Weights of a small GPT-style language model, trained from scratch on English Wikipedia.
Architecture: RMSNorm before each block, rotary positions, no biases in attention or MLP, untied embeddings.
Each number is 128 + 32 x the weight over its row's rms, rounded and kept within 0 to 255. Layers, rows and columns count from 0. The size above them is the row's rms in percent of the matrix's.

# layer 2 MLP up, 128x128, rms 0.193, rows 44-61, columns 0-127
size [106  89  75 111  80  98 117 126 116 122 103  84 104  84 106 106  97  94]
[[119 119  81 141 189 140  79 114  91  84 180 203  90 177 140 117 129 139  73 132 119 130 119 167 117 131 106 102 115 182  85 128 140 173 149 127 168 100  98 124 158  82 142 107 182 112 148 157 126 125 122 129 143 124 122 127 103 141 153 130 170 144 179 115 115 109  97 202 108 136 136 119 138 157 105  83 144 138 113 123 123  89 153  63 142  54 145  71 138 114 101 112 178 153  84 146 140  87  87 101 136 120 153 111  55 128 166 158 155 173  78 150 160 185 162 153  85 162 214 129 166 107 139 134  86 109  94 148]
 [144 180 115 100 107 118  75 156  92 171  67 170 172 182  90 128 139 149 169 142  85  74 140 140 177  90 156  85 131 157 135 100 145 118 111 101 130 111 125  99 134 160  88 170 150 141  87 113 165  94 170 123 178 131 158 114  80 138  39 151 134 166 113  90 124 136 145 138 154  77 147 134 160 145 147 149 180 136 159 144 129 106 155 101 151 142  80 195  91 142 155 123 140 111 155 146  76 208 128 111 123 146 129 109 143 181 116 114  46 138 192 141 126 115 100 139  83 106 140 110 138 115 153 161 126  91 112  55]
 [140 148 147 176 126 110 161 116 125 141 132 153 146 118 109 105  82 100 106 131 135 141 143 179 102 110  88 136 123 184  82 117 163 114  52 192 149 124 129 130  42 126 179 141 121 147 146 154 123 137 134 143 143  78  84  75  95 132 189  91 136 100  73 141 209 175 130 135 151 100 190 133 107  91 177 129 154 179 166 152  83 139 128 167 126  94 119 157 112 105 141 178  79  71 149  97 108 111 117 127 197 110 149  94 154  92  86 119 105 115 132 109  99 129 115 115 131 155 142 146 167  96  89 155 160 207  95 152]
 [174 114 138 149 165 182 117 122 157 107  62 169 173 153 131 123 157  42 125  44  99 150 126 135 129  86  79 157 187 160 122 115 135 178 141 118 137  82 105 103 155  99  81  77 137 138 119  91 153 142 186 148 150 157 170 120  98  75 130 122 116 156 119 152 148 128 149  96  92  67 146  88 105  99 131 195  90 130 171 145 145 160 124 131 126 110 137 187 132 140  83 145 141 116 135 116 116 106 144  90 140 165 145 138 171 148 123 139  89 127 179 135 119 199 106 108  64 121  77 107 115  72  91 105 126  96 148 182]
 [ 83 159  95 103  93 162  69 136 168 138 104 129  94  87 159 130 159 162 132 151 135  96  35 118 121 101 129 157 105  81 139 117 107 126 116 115 133 229 149 173 151 129 186 150 167 109 116 118  94 115  95  92 142 147 124  98 130 125  82 156 115 198  66  74 101 120 107 104 134 131 128 113  84 166 180 118  90 146 142 140 133  93 141 117  69 191  82 122 154 132 180  97 103 143 113  80  93 138 106 173 108 148 150 131 126 176 174 137 120  74 184  78 119 100  83  81  93 148 129 114 140 143 153 161 127 127 145 101]
 [141 172 109 105  82 136 150 106 137 107 129 109 215 103 135 105  92 120  85 137 117  99 141  98  92 110 156 110 143 108 139 132 142 145 155 105 205 151 100 116 168 119 100 129 159 161 128 135 149 134  39 166 157 153 131 166 144 111  78 116 130 106  85 119  80 115 157 114 164 113 105 143  57 142 110 154 114 130 168 146  36 101 144  91 143 152 139 115 157 113 169 127  95  98 119 140 129 149 107 127 105 190 176  81 193 119 156 147  71 121 170 177 154  95 102 139 152  58  98 156 155 126 136  58 144  71 123 167]
 [148 179 173 117 146 142 205 130 170 157 118 154 122 142 165  88 121 121 114 132 140 100 128 161 102 169  83 171 154 167 120  97 143 168 121  80  68 104 213 158 138 107  91 104 138 209 141 126 120 164 127 125 100 168 107 152 148 168 119 133 118  88 101 105 113 166 162 114 107 145 145 163 115 127 110 166 109 128 137 158 105 158 144 147 156 116 150  83 240 163  66 131 131 135  96  95 105  90 165  70 114 132 172 132 141  69 132 145 155 115 125  68 115 110 149 129 121  67 137 124 141 202  82 102 108 143 109 141]
 [163 180 111 151 131 133 150 122 118 185 157 126 149 149 136 157 100 120 123 166 140 136 136 138 151 157  71 147 141  82 111 123  82  93 193 122 173 166 110 155  88 172 135 144 156  77 130 119 135 162 103  98 133 154 160 123 114 141 119 112 149 148 116 165 109 174 115 114 159  74 110 115 133 143 123  97 121 161  39 219  89  76 126 149 110  99  94 120 143  57 130  40 104  69 169 129  89 160 144 195 153 162 124 108 134 131 159 152 173 120 161 115  90  88  85 104 132 151 162 144 177 168 181 110 149  98 139 153]
 [105 123 162 118 128 132 108 133 165 128 128  94 156  57 176 146  90 155 170  59 144 103 125 106 144 119 110 175  88 120 147 183 124 116 133 148 142 142 132  93  47 150 113 118 103 142 113 137 150 111 109 142 158 173 148 124 100 119 161 112 109 156 168 157 109 129 145 168 155 149 105 111 131 163 165 114  92  96 156 146 130 173 115 141 121 129  79 184 176  59 119 116 113  80 121 146 158 148  79 157 122 120 144 135  64 142  60 134 167  49 181 127 110 193 115 119 153 149 114 162 120  81 129  56 200 163 173 176]
 [156 126 105 103  73 103 111 126 134 132 108 124 125  96 153  94 107 132 155 132 101  84 124  72 111 101 140  93 163 183 153 148 139 131 138  70  85 159 158  43 114  90 118 126 167 130 144 124 152 183 172  71 126 119 188 119 102 117  60  72 139  66 110 150 125 115 127 165 148  82  93 173 151  73 140 123  97 143 120 126  89 154 155 144  97 157  72 144 127 160  56 141  56 114 150 107 112 159 154 166 138 118 162 125 215 170 145 144 112 160  89 113 129 125 100 158  92 139 112 152 136 115  98 160 128  71 164  88]
 [144 126 131 199 108 100 168 102 115 218 154 127 100 136 130 168 115 113 124 151 101 179 116 156 174 130 147 138 144 108 175 136 125 112 132 149 144 134 137 131  86 145 124 138 149 193 181  89 154 108 150 143 162 131 156 103 156 124  89  98 197  76 162 130 100 156 152 117 120 184 161 124  59 126 139 151 170 123 108 113 114 121 136 120  95 122 101  99 121 199 122 126  99 117 157 126 158 120 186 193 150 119 181 136 151 126 155  73 177 180  99 181 155  99 101 119 196  91 117 154 106 145  94  99 154 153 195 195]
 [151 115 109 116 118 161 144 154 108  92 131 163 170 100  56 176 123  59 114  72 128 147 152 137 101 118 151 173 165 174  87 174 123 173 129 157 165  77 153 148 137  71  74 160 128  99 113 100 100 147  68 110 124  95 134 136 133 150 168 133 158 113 155 152 142 151  36 153  74 179 145  88 124 116  99 167 174 150 168  96 141 128 115  95 188 130 141 105 103 154 134 203 140 132 134 123 135 126 120  88 109 135 117 139 139 133 147 144  96 203  98 115 192 107 181 140 118 151 147 108  50  90 139 137 126 122  95 110]
 [174 104 185 102 116 151 154 152 145 166 136 182 130 121  94 113 125 117  96 122 151 117 158 186 171 104 146 104 116 153  80 137 135 159 109 113 100 108  84 152 109 100 149 134 155 148  94  78 101  63 149 123 147 122 165 139 189 141 185 115 125  98  70 142 118  86 132 183 154 127 116  43 158 125 191  84 167 143  88 102 145 134 119 100 103 120 217 187 114  70 158  90 162 152 109 114 136 159 126  70 120 137 143  73 104 130 126 119 149 134 137 137 195 150 145 132 145 158 183 114 109 131 196 153 159 122 129 176]
 [ 88 133  39 143 147 144 135 100 116 110 164 106  98 107 110 169 111 102 145 178 141 131 107 105 125 155  99  84 187  87 141 135 107 136 128 107 150 141  90  95 134 174 168  95 111 121 120  50 176 150 107 119 105 149 153  74 140 131  95 133 204 129 133 185 111  89 104 165 129 123  83 174 109 105 102 115 155 127 101 216 162 105 173 151 152 108 105 134  99  40 106 103  89 158  72 122 139 106 111 140 148 114 102 166 103 174 154 135 128  96 138  95 135 145 111 147  65 101 144 141 133 126 106 159  83 150 215 124]
 [119 163 131  77 134 127  74 129  83  71 102 195 158 173  79 167  85  53 131 123 126  86  93 111 104 115 139 204  60 233  88 152 158 117 139 145 108  67 162 148 148  97 106 174 162 148 121 138 127  87 177  86 132 159 122 169 134 140 120 105 122 159 127 158 149 110 102 211 121  65  80 113 136  92 119  95 145 109  90 116 134 126 139 128 121 135 134 184 138 129 126 172 139 117 105 109 121  92 118 125 130 128 135 104 130 171 134 119 114 115 153 116 195 169  97 171  79 139 137 133  97  84 108 126  97 134 109 111]
 [ 92 182 128  83  97 138 100 110 136 128 121  98 174 113 138 147 170 197 181 160 192 113  75  89 147  56 106  99 121  91 178 125 114  84 210  95  87 163 141 152 128 190 162 136 186 184 116 166 112 109 122 102  99 110 114 132 143 157 109 175 100 162 114 168  90  98 170  82 151 132 137 133 121 141 187 175 130  61  88 122 154  93 107 186  83 180  89 123 108 143 149  96 155 117 143 118  95 143 156 138 128 114 132 135 137 115 147 161 139  93 122 108 114 122 110 133 179 160 126 124 173 113 178 136 129  85 114 161]
 [153 150 115 121 110 138 175 120 126 158 121 181  71 161 112  85 165 123 129 109 111 135 161 145 132 140 111 151 115  93 125  53 144 154 134 178  78 100 113 147  81 128  98 165 147 137 169 163 104 174 208 101 126 140 106 149  80 114 143  87 150  87 161 151 137 139 181 196  85  86 143 116 167 125 107 221 153 165 162 119 121 172 150 171 146 167  87  92 124 178 138 146 142 137 127 137  90 137 117 142 103 200  97 136 134 145 129 145  97 121 108 172 104 150 118 101 116 174 184  91  63  93  93 100 158 128 121 185]
 [154 133 143  76  80 129 108 131 150 158 135  79 176 148 147 121 129 154 119  94 146 157 135 122  79  99 135  87 174 114  66 144 123  86 140  64 147 124 121 137 138 118  58  80 106 140 138 170  86 150  56 155 158 147 124 157 152 150 152 132 130 101 155 112 143 163 149  62 151 175 134 179  94 136  92 142  86 111 130  83 136  55 148 125 165  73 120 121 179 133  99 126 148 142  76  90 112 118 138 134 194 102 140 167 179 167  99 138  98 140 120  83 143 109 128 107  73 134  95 171 138 148  65 108 134  40  95 107]]
# layer 2 MLP down (transposed), 128x128, rms 0.171, rows 44-61, columns 0-127
size [112  82  85 116  85 101 118 106 110 103 105  83 100  83 102 101 101  94]
[[137  94 109 199 166 171 117 139 118 109 114 170 106  98 130 147 135 120  51 120 153 211 116 197 112 103 128 114 139 148 157 149  66 153 117 169 175  88 115 119 125 106 107 116  66  74 205 119 163  83 132 137 100  72 108 113 126  87 146 163 123 138  66 107 121 137  96 138  64 162 163 119 181 163 127  94 145 111 124 117  93 114 108 156 160 139 148 102 111 215 138 151 130 130  93 159 143 135  84 112 168 164 100  98  52 152 180 139 135 121 116 133 127 150 125 153 127  88 190 108 127 127  95  91 127 110 123 131]
 [121 135 121 110 112  92  69 128 140 111  62 130 155 221 114 127 170 139 161  95 105  83 129 178 164  90 122  55 100 187 161 179 164 147  97 100 114 114  89 124 166 129 146 171 142 124  91  93 103 143 192 119 154 117 189 103  80 154 118 129 146 160 159  96 110 113 179 158 144  78 159 103 151 144 130 144 173 121 146 132 109 140 125 113 120 170 106 204  91  88 150 147 121  96 159 150  95 164 126 109 120 149 170 153 152 171 131 110  73  98 157 155  90  87 125 145  63 134 111  96 147 119 148 178 155 127 109  70]
 [139 155 155 132 127 127 176 126 129  80 125 120 106 160 129  84  62 167  91 151 139 114 134 176 136  97 130 131 112 197 106 107 163 130 126 177 160 202 211  95 103 134 141 129 121 159 112 150 127 159 116  86 103 132  65 109 125 152 192 143 148 117  45 163 173 113 128 109 138 119 164 143  74  75 197 103 182 148 128 134 105 127 164 134 148 175 128 103  91 139 133 186 100 105  96 123 148 130 171 139 141 167 117 111 164 109 102 158 102 145 120  79  72 137 117 116 136 107 150 135 147  51 127 103 126 177 189 173]
 [114 113 122 148 153 160  99 136 110 181  83 154 159 127 129  70 179  94 106 163 114 149  66 172 117 105 112 185 165 141 132 106 123 184  95 122 119 149 140 109 127  97 151  95 132 139 137 114 122 160 170 126 210 144 140 145  62 144 115 145 112  99  93 194 169 183 154 125  55 112 124  77 122 151 119 135 149 137 139 117 128 151 141  89 175  61 171 204  95 150 105 176 115 115 151 153 108 118 136 119 167  96 171 157 161 191  96  98 143 155 139 111 107 179 108 121 140 110  89  63  82  90 140 119  87 105 104 160]
 [ 53 158  95  89 130 127 149 138 140 123 132 146 122 120 149 134  69 100  98 153 160 155 147  76  33 113 108 158 162  91 204 146 107 131 110  74 161 114 192 120 158 127 183 124 131 144  96 150  60 143 143 116 177 175 175 144 156 152 150 114 164 126 161 124 145 176 112 141 141 100 125 116 118  89 146  93 123 129 157 157 158 144 194 145 157 100 122 108 125 117 110 135  47 120  79 128 145 182 139 134 114 147 105 152 179 158  94 177  91 152 150 129 148  61 145 108 152 166 192 141 107 136 104 126 144  83 176 104]
 [121 111 140 134 133 152 102 138 146 104 149 113 144 162 122 161 118  99 151 127 164 172  74 117  97 157  91  94 128 156 109  96 171 147 110 143  98  76 130 120 132 141 190 140  52 156 155 123  79 127 168 100 118 140 170 168 155 154  90 119  47 159 115 108 118 111 141 144 120 124 124 122 194  69 193 144 131 163 122  81 112 118 100 130 101 126  73 112 137 140  63 116 161 144 177 108 147 129 152 165 149 143 103 194  81 146  84 130 149 152  98  86 148  66 101 114  86 149 135 144  87 191 141 205 129  46 160 126]
 [191 178 164 128 124 136 204 147 185  86 135 103 137 115 131 107 164 149 123 126 110 101  98 181 135 151 110 143 180 112 108  80 156 145 119  99 151 143 192 142 119 113 131 125 102 184 110  84  96 134 142 129  85 137 102 110 168 112  76  93 134 121 138 135 148 144 163  94  78 200 110 123 165 122 110 113 154  87  97 149 104 121 152  79 105 137  98 157 209 116 105  13 124 100  74  56 120 123 165 107 104 164 104 174 117 103 140  81 112 116 130 108  92 137 142 154 106  95 113 117 162 113 101  96 105 175 100 143]
 [114 132 151 119 131 164 183 139 157 139  90 112 128 135 153 186 113 143 142 145 102 155 132  81 107 164  95 145 123 104  59 163  62  96 187 143 114 159 130 186 127 144 170 124 150 133  93 118 146  79 121  90 140 146 139 139 128 162 132 130 138  91  63 111 134 123 122 190 183  56 178 101 158 119 148 116 109 148  96 207 180 129  89 157 153 138  96  92 142  94 128  58 170  51 115 136 132 168 121 113 120  91 101 174 168 112 123 165 139  93 111 134 128  79 144 123 133 133 169 114 133 167 173 104 206 114 154 164]
 [108 137 116 122 150 113 140 120 163 130  87 136 134  40 181 156 112 163 176  91 141  76  84 129 121 127 125 105 135 108 152 167 137  95 147 156 113 113 143 108  60 143  94 149 112 131 104  93 137 141 167 153 143 194 134 121 143 157 106 118  93 102 153 121  69 140 145 156 134 143 129  90 105 174 137 122  88 131 141 122 150 168  99 114  96 108  85 162 151  31 106 129 135 100 120 100 149 111  71 170 127 121 145 148  68  92  97 139 149  46 139 102  31 185 128  99 115 176 120 160 105 160  87  88 167 186 152 153]
 [172 174 139 126  13  79 115 124 110 110 121 146 130 145 134 134 126  39 151 116 109  53 130 126  85 116 171 112 176 183 149 116 100 130 154  94 119 127 119  78 124 177 173  96 123  81 130 136 127 181 152 102  70 104 156 129 123  99 113 184  99 100 139 169  69  71 132 152 123 128  96 143 162 133 127 177 130 158 160  99 104 140 118 128 129  85 119 134 138 130 122 129 103 163 129 130 101  85 204 182 136 130 153 102 149 201 140  89 151 137 188 151 137 148 111 151 124 149 110 159  89 146 103 126 141  90 117  66]
 [ 27  96  96  87 109  97 157 112 163 155 124 129 111 109 115 186 122 128  51  92 146 138 139 112 122 207 133 124 136 133 193 144 159 143 144  71  98 151 120 108 137 147 162 164 153 116  88  90 134 108 170  96 153 179 143 146 176 131 128  65  91 138 145 132 164  58 135 106 119 140 112 153 156 126 119 133 123 162 120 141 105 200 158 139 180 152 136 133 172 151  61 185 149 146 152 157 174 150 133 111 182 132  96 183 174 149 124 161 180  97 155 129 123 122 115 116 105  98 112  98 149  96 190 127 165 106 122 151]
 [111  77  91 105  92 194 136 151 110  84 136 114 103 157 149 142 128 104 118  85 130 100 130 117  68 186 164 133 146 150 151 148 103 109 128 160 111  33 155  97 147 125 145 143 147 121 127 100 101 156 107  84 121 124 121 111 136 130  86  93 198  89 151 103 136 138 150 149 138 163  55  70  79 171  52 157 159 105 154  93 145 128 129  74 141 106 135 130 112 199 116 169 145 100 145 114 115 171 154  69 134 114  63 136 130 144 108 164 105 163  90 165 164 110 202 131 117 121 138  96 125  79 126 112 181 143 116  78]
 [141 119 176  90  55 150 134  96 120 123 140 206  91 103 158 117  96  45 116  90 178 153 135 114 147 107 165 127 173 133 189 199 143 127 100 136 136 122 170 144 103 147 138 124 175 165 139 163 148  88 109  98 129  90  64 109 133  82  58 109 156 145 151 163 117  98 168 130 143 132 120 105 152 112 198 132 133 111 118 152 133 119 106 105 133 104 136 107 142 156 137 142 150  65 112  91 131  84 161 107 188 104 154 135  88 130 130 122 138 137 198 130 110 108  67 123 125  87 135 145 119  69 215 126  94 107 161 162]
 [144  63 124 108 121 132  98 128 171 121 187 127 137 108 113 102 133  92 132 106 168 165 160 166 105 183 130 134  92 125  91 170 114 113 127 154 132  85 140 126 108 164 148 134 116 162  40 121  62 146 143 126 143 116 104 106  90  95 125 119 202 153  53 141 121 144  94 187 125  73 152 133  86 165 156 140 203 118 154 104  64 122 129 128 147  87 100 150 166 123 183 131 128 126 172 167 181  67 141 101 153  89 165 165 151  69 130 151  72 162 124 145 111 114 126 102  78 145 161 119  99 173  88 118 124 139 161 152]
 [121 134  86  99 126 135  31 153  78 105 130  87 105 158 105 165 113 120 120 122 159  47 134 142 125  84 125 114 140 180  81 150 148 138 146 171 112 143 143 160 150 152  90 162 116 126 109 110 132 125 127  94 165 136 131 125  98 113 133 117 102 158 111 133 104 134 117 162 161 101 120 114 146 127 208 115 102  81  51  95  89  84  65 141 143 132 117 183 135 163 136 175 180 180  88 109 122 178 142  88 180  94 115 100 162 133  94  85 101 141 158  92 158 198 115 130  60 105 160 136 128 180 116 174 147 147  80 151]
 [121 131  85 137 150  66 114 130 118 125 166 122 104 184 182 143 101 138 158 109 113 140 140 149 136 105 167  69 135 105  61 130  95  94  69 157 121 106 115 125 126  80 130 145 135 155 119 122 132 151  80 144 161 135  82 179 107  78 147 172  78 179 103 194  65 206 183 158  80 125  97 117 204 149 149  79 109 111 158 110  89 152 139 124 119  84 161 149 153 131 121 121 154 179 136 123 115 165 172 166 101 131 108 108 159 138 123  77 160 139 109 196 113 115 148 125 107 123 107 206 121 107 124 115 153 155  72 116]
 [138 134  99 144 176 131 109 175 131 129 176 205  71 146  77 115 211 131 127 144 100 139 169 178 153 139 134  99 185  96 168 132  93 175 132 188  67  99 128 121 100 132 154 131 182  84 153 129 120 162 112  98 112  89  91 103 110  98 131  89 132 112 137 144  92  90 152 175 124 119  86 123 135 134 144 181  75 177 156 125 162 209 119 141 148 118 140 167 107 169 129 100 102 141 128 186 153  79 137 148  92 118 123 122  94 133 155 148 103  52 192 159 143 115 125  93 164 141 137 130 109 101 123 138 133 174 122 188]
 [ 93 101 126 117 189 210 104 140 142 177 148 123 111 143 144 136  75 144 117  99 175 138 128 134  80 119 138  84 133 133 112 160 118 154 168 129 147 181 173 101  79 142 200 137 122 150  54 151 149  83 130 161 151 185 153 100  97  82 143 144 133 172  96  35 103 157  76 129 114 174  70 117 153 163 105 167  90 172  98 138 157  82 112 170 142 119 114 111 123 103 137 144 140 109 153 104 153 130 127 136 133 101 186 154  98 163  79  93 126  98 112 150 113  63 135 105 103 170 166 168 159 142  82 108 124 124 146  95]]
# layer 2 MLP gate, 128x128, rms 0.191, rows 45-62, columns 0-127
size [ 70  78 110  85 101 120 114 101 117 112  87 112  82  95 106  98  99  80]
[[117  85 142  86 214 146 109 122 111 109 133 157 105 106 103 144 109 117 216 158 129  72 128  98 102 151 114 169  89 142 111 163 110  97 141 136  97 106  69 160 158 118 110 100 105 147  90 138  98 146 101 107  97 175 105 106 139 106 139 137 170 165 198  86 151 160 116 115 128 138 118 131 110 201 149 134  96 111 187 188 117 182 164  90 158 138 176 125 129  62  54  93 136 154  91 103 162 116 174  90 136 123 140 116  53 118 114 159 140 104 131 161 144 154 129 121 106 146 182 132 128 112 118 117 125 186  71 171]
 [188 135 165 159 160 143 140 164 150 122 150 144 169 197 145  80  88 128  77 142 106 125 165 135 115 154 101 146  92 190  65 147 174 136  79 203 108 138 127 156  83 128 147 136 162 128 181 167  93 125 129 150 160 106 114  91 122 151 161 118 121 108  86 180 155 158 124 100 168 138 179 139 100 107 194 115 163 170 169 191 117 175 170 148 125 121 137 136 159 115 169 165 110  76 128  92 143 156 110 116 165 123 178  61 120 108 126 140 136  85 119 114  84 116 163 119  91 122 168 147 165  96  88 153 180 174 113 114]
 [146  93 101 167 132 142 132 112 178 151  88 152 159 130 128 120 164 110  75 107  88 227 154 168 127 105  49 209 151 127 145  96  86 169 104 146  89  97 115 106 124  94 111  67 143 122 147  39 166 120 103  97 202 130 182 161 122 131 128 124 126  89  99 151 150 115 133 119 100 135 138  34 121 112 156 144  93 126 128 150 104 171 120 121 117 101 152 166 151 132 125 119 144 119 159  79 115 110 145 102 167 198 134 124 132 216 116 105 163  84 112 115 115 124 104 137 124 140 125  90 136 103 134 111 103  86 159 135]
 [147  89 119 162 151  98 133 148 131 147 227 140 107 151 133 159 103 105 101  97 113 185 148 137 156 164 101 110 179  81 190 199 121 107 139 156 135 110 187 118 114 160 120 158 140 117 174 130 122 101 168 127 149 178 169 143 145 171 140 117 147  74 113 130 167 174  93 156 150 211  89 103  98 116 133  54 126 154  73 109 138 101 151 166 155 103 167 129 148  94  92 129 130 146 127 148 167 151 144 154 160  94 114 130 111 121  90  74 122 177 100 128 140 121  97 190 132  67 135 131 165  98  96  67 127 142 136 180]
 [138  93 135 133 160  83 164 227  89 120 125 155 110 136  95 132 235 177  95 119 167 136 123 102 141 154 147 125 150 110 131 110  73 118 133 108  98 167 122 162  99 134 155 146  89 125  92 182 136 147 166 121  95 125 115 130 113 146 144 156 105 164 125 112 159 121 102 103 170 173 125 149 133  95 121 167 110 114 115 139 155  87 144 113 142  86  89 110 137 121 141 127 114 159 124 103 118 100 135 131 154  85 113 186  69 132  17  65 166 152  81  75 110 168 174 126 188 131 173 155 180 136 131 146 121  79 161 100]
 [ 92  97 120  79 123 168 113 106 163 120  89 106 159 139 143 114 142 131 181  78 173  84  71  89 156 101 153  94 102 146  84 124 109 143 138 149 138 162 141 144 112 117 186 119 117 153  58 112  87 106 123  94 121 126 151 110 149  99 120 110 108 156 115 138 112 154 150 124 178 131  55 140 172 183 185  66  98 138 122 158 125 129 130 133 156 109 129 156 100  72 136 131 128 128 109 118 112 131  90 173  99 165  80 154  25 148 180 165  47 131 128  81  86 144 132 139 132 118 148 144 134  31 105 142 125 138 181 139]
 [143 161 123 119 137 139 137 117 123 182 139 118 161 161 168 126 106 138 123 180 136 146 108  99 124 154  88 114 164  90 101 136  99  91 190  95 142 154 130 131 111 171 134 136 167 102  95 141 180 178 133  81 168 158 150 109 130 175 115 159 147 192 109 132 141 159 140 101 149 110  98 140 107 108 126 106  97 173  75 209  66  68 159 177  80 121  95 101 149  65 101  86  81  79 153 128 128 166 171 196 152 152 115 108 178  80 131 160 122 149 141  96 114  97  65 127 160 161 158 166 173 146 180 120 140  90 125 114]
 [145 134 191 119 158 138 128 109 196 123 144  82 180 128 122  94 107 127  95  77 145  87 149 188  89 200  83 162  98 124 165 130  95 126 193 177 134  47  97 135  90 129 129  92 101 139 112 141 127  94 119 135 176 171 139 126 139 146 147  89 128 153 170 128 118 181 162 104 123 198 120  33  99 131  92 105 137 128 107 150 145 128 103 119 126 107 161 162 176  81 120 108 148 117 132  89 139 124  93 120  92 118  98  97  99 145  86 184 101 117 139 106  71 132 137 142 134 153 140 149  92  89 129  72 167 151 191 123]
 [113 121 141 145 188 158  95 136 138  94  95 137 157 125  91 152 164 128 103 138 149 146 134 157 122 137 150 178 169 142  98 115  60 152 135 162 115  69 133 174 156 129 130 130 112 155  71 108 110  76 113 153 139 103  54 132 146 149 180 152 151 197 129  77 153 173  96 109 112 170 160  89  95 156 127 131 148 139 176 148 165 106 119  93 158 111 166 122 129 114 169 140 236 133 120 154 164 100  86  71 130 163 138 110  34  81 124 128 119 128 146 127 144 153 138  99 131 141 176 103 119 152 150  75 123 194  87 155]
 [121 124 104  36 147 203 103 154 128  50 100 116 126 101 111 118 148 153  90 107 143  98 111  62  90 136 111 152 113 131 114 112 123 147 132  69 148 147  94 129 176 121 116 130  88  91  95 148 106 133  58 132 108 106  98 169  95 128 138 173  64 164 127  79 115  82 118 119 133  98  94 150 172 120 117 118  96  92 144 109 130 145 151 138 184 140 132 133 149  88 122 136 120 142 124 103 107 128  63  80  92 128  88 144 110 155 112 143  86 106 104  69 157 135 158 124  66 150 142 121 159 115 176 152  93  78  79  26]
 [ 99 117 212  92 133 106 120  50 106 148  96  77 120 212 181 119 105 138 153 162 110 200  82 109 124 178 102  80  93 150 146 167 169 148 114 132  67 116  92 128 139 166 125  54 115 149 126 132  85 107 159 137 153 128 187 136 172 110 145 106 164  70 104  78 163 139 128 142 159 105 137 184 109  99 163  82 105 121  58 149  83 216 111 146 125  96 153 130 134 159 119 111 163 131 110 120 146 112 153  98 133 122 120 111 161 112  92 153  99 142 163 149  96 149  97 159 127 103 133 126 151 113 113 126 117  95  94 127]
 [ 59 158 109 110 112  93 123 121 112 141  88 105 149 126 140 155 127 155 148 141 130 151  91  57  98 142 133 127 114 120 189 100 144  90 106 135 142 181 163  91 110 168 184 143  86 160 139 153 148 165  89 116  89 119  83 134  21  94 121 110 143 152 125  86 163 119 105  68 134 126 139 142 122 136  80 186 104 115 164 150 114 136 153 145 132 120  34  61 141 174 106 195  91  66 159 150 125  79 121 178 147 130 114 179 154  97 124 153 118 107 120  97 101  95 101  92 146 117  81 143 145 121 122 148 103  72 143 136]
 [ 84 125  57 149 113 159 129 114 132  75 145  99 107 106 116 196 127 124 153 149 170 134  76  96 179 152 121 108 179  56 148 125 106 117 138 123 146 128 120 111 114 229 175  95  81 151 119  51 139 161 127 110  90 179 160 102 120 118  98 124 132 122 152 177 119  97 144 121 119 107  93 167  84 126 130 113 137  89 108 203 113 107 180 208 160 122  88 152  92  11 108 126 139 156 114 135 127  96 103 151 131 131 117 153 114 126 133 169 134 110 140  77 118 123 115 125 119 136 107 148 133 137 136 143 119 128 200 125]
 [113  89  94  57 160 113  78 135 146  79 103 195 125 122 110 192 101  74 111 132 114 120 116 124 111 160 153 198  95 185  84 156 112 130 149 185  67  78 178 143 167 104  98 161 154 145 145 109 130  93 126  88 114 121 103 171 145  92 134 112 119 117 147 122 150 127  79 203 110 123  92 107 142 115 149  47 131 108  82 120 124 128 125  85  79 150 124 143 163  89 116 171 131 150  74  91 152 140  93 120 122 114 124 129  92 163 140  94 126  96 143 122 205 187 110 188 110 147 145 117 102 145 143 136  92 158 128  83]
 [104  82 116 109 213 141 171 125 178  88  93  89 120  83 168  96 140 163 183 116 105 162 127  91 115 171 128 148 163  76 137 142 128 184 119 131  90 137 105 117 117 161 142 109  93 145 156  89 137 159 108 112 131 146 167 138 136 112  97 177 102 112 142 176  78 112 100  67 121 126 171 152  97 152 161 150 144  55 102 144  80 130  63 156 118 130 126 141 151 121 112 108  80 155  83 160 190 129 131 165 156 169 111 174  95  65 140 102 129 113  90 155 179 199 115 127 164 147 138 126 165 147  63 103 158 157 131 104]
 [ 99  79 176 123 121 112  82 149 145  99 104  71 170  92 153 191 116 155 131 117 154 127  86 104 102  68 174 108 148 143 117 156 133 112 126  98 162 180 135 114 180 116 144 106 137 141  84  98 138  83  48 153 100 137 146 105 145 161 108 182 110 195 104 102 132 138  86  66 179 153  95 131  85 135 147  67 142 129  75 145 131  85 132  69 144 103 148 117 145  54 130 128 127 130 129 135 170 129 112 140 147  60 138 112  69 108 119 128 166 167 119  76 152 140 131 158 130 124 110 141 192 143 156 134 134 123 177  55]
 [ 99 131  79 115 178  93 110 105  75  88 166 165  47 145  91  89 192 180 149  95 128  45 115 118 132 171 144 157 139 149 148 138 138 155 139 147 157 153 144  97 134 113 184 148 150  68  96 105 160  93 178 138 120 104 148 130 129 109 109 155  90 130 100 102 140 132  83 129 135  74 132  94 105 107 141 130 139 136 169 148 115 130 154 159 106 165 105 119 104 116 152 113 128 125 152 238 128 119  87 118 104 155  96  88  89  93 175  96 175 149 116 174 177 165 117 170 164 132 197 125 177 128 161 144  85 136 123 103]
 [ 85  99 168 158 213 129 146  87 129 105 144 126 131  42 163 138 121  88 140  80 134 141 131 122  97 132 196 123 122  84 170 185 177 123 174 161 126 155 108 117 120 155 129 151 126 125 123 107  91 148 117 126  97 161 130 121 107 117  71 161 158 126 143 101 135 108  73 170 110 157  42 124 106 136 135  95 139 208 109 154 162 116 140 133  84 139  85 139 114  90 107 101 115 101 102 181 155 118 105 150 170 115 133 211  82 143 173 161 160  96 151 162 138 149 178 147 215 173 120 155 135 134 159 119 116 135 130 134]]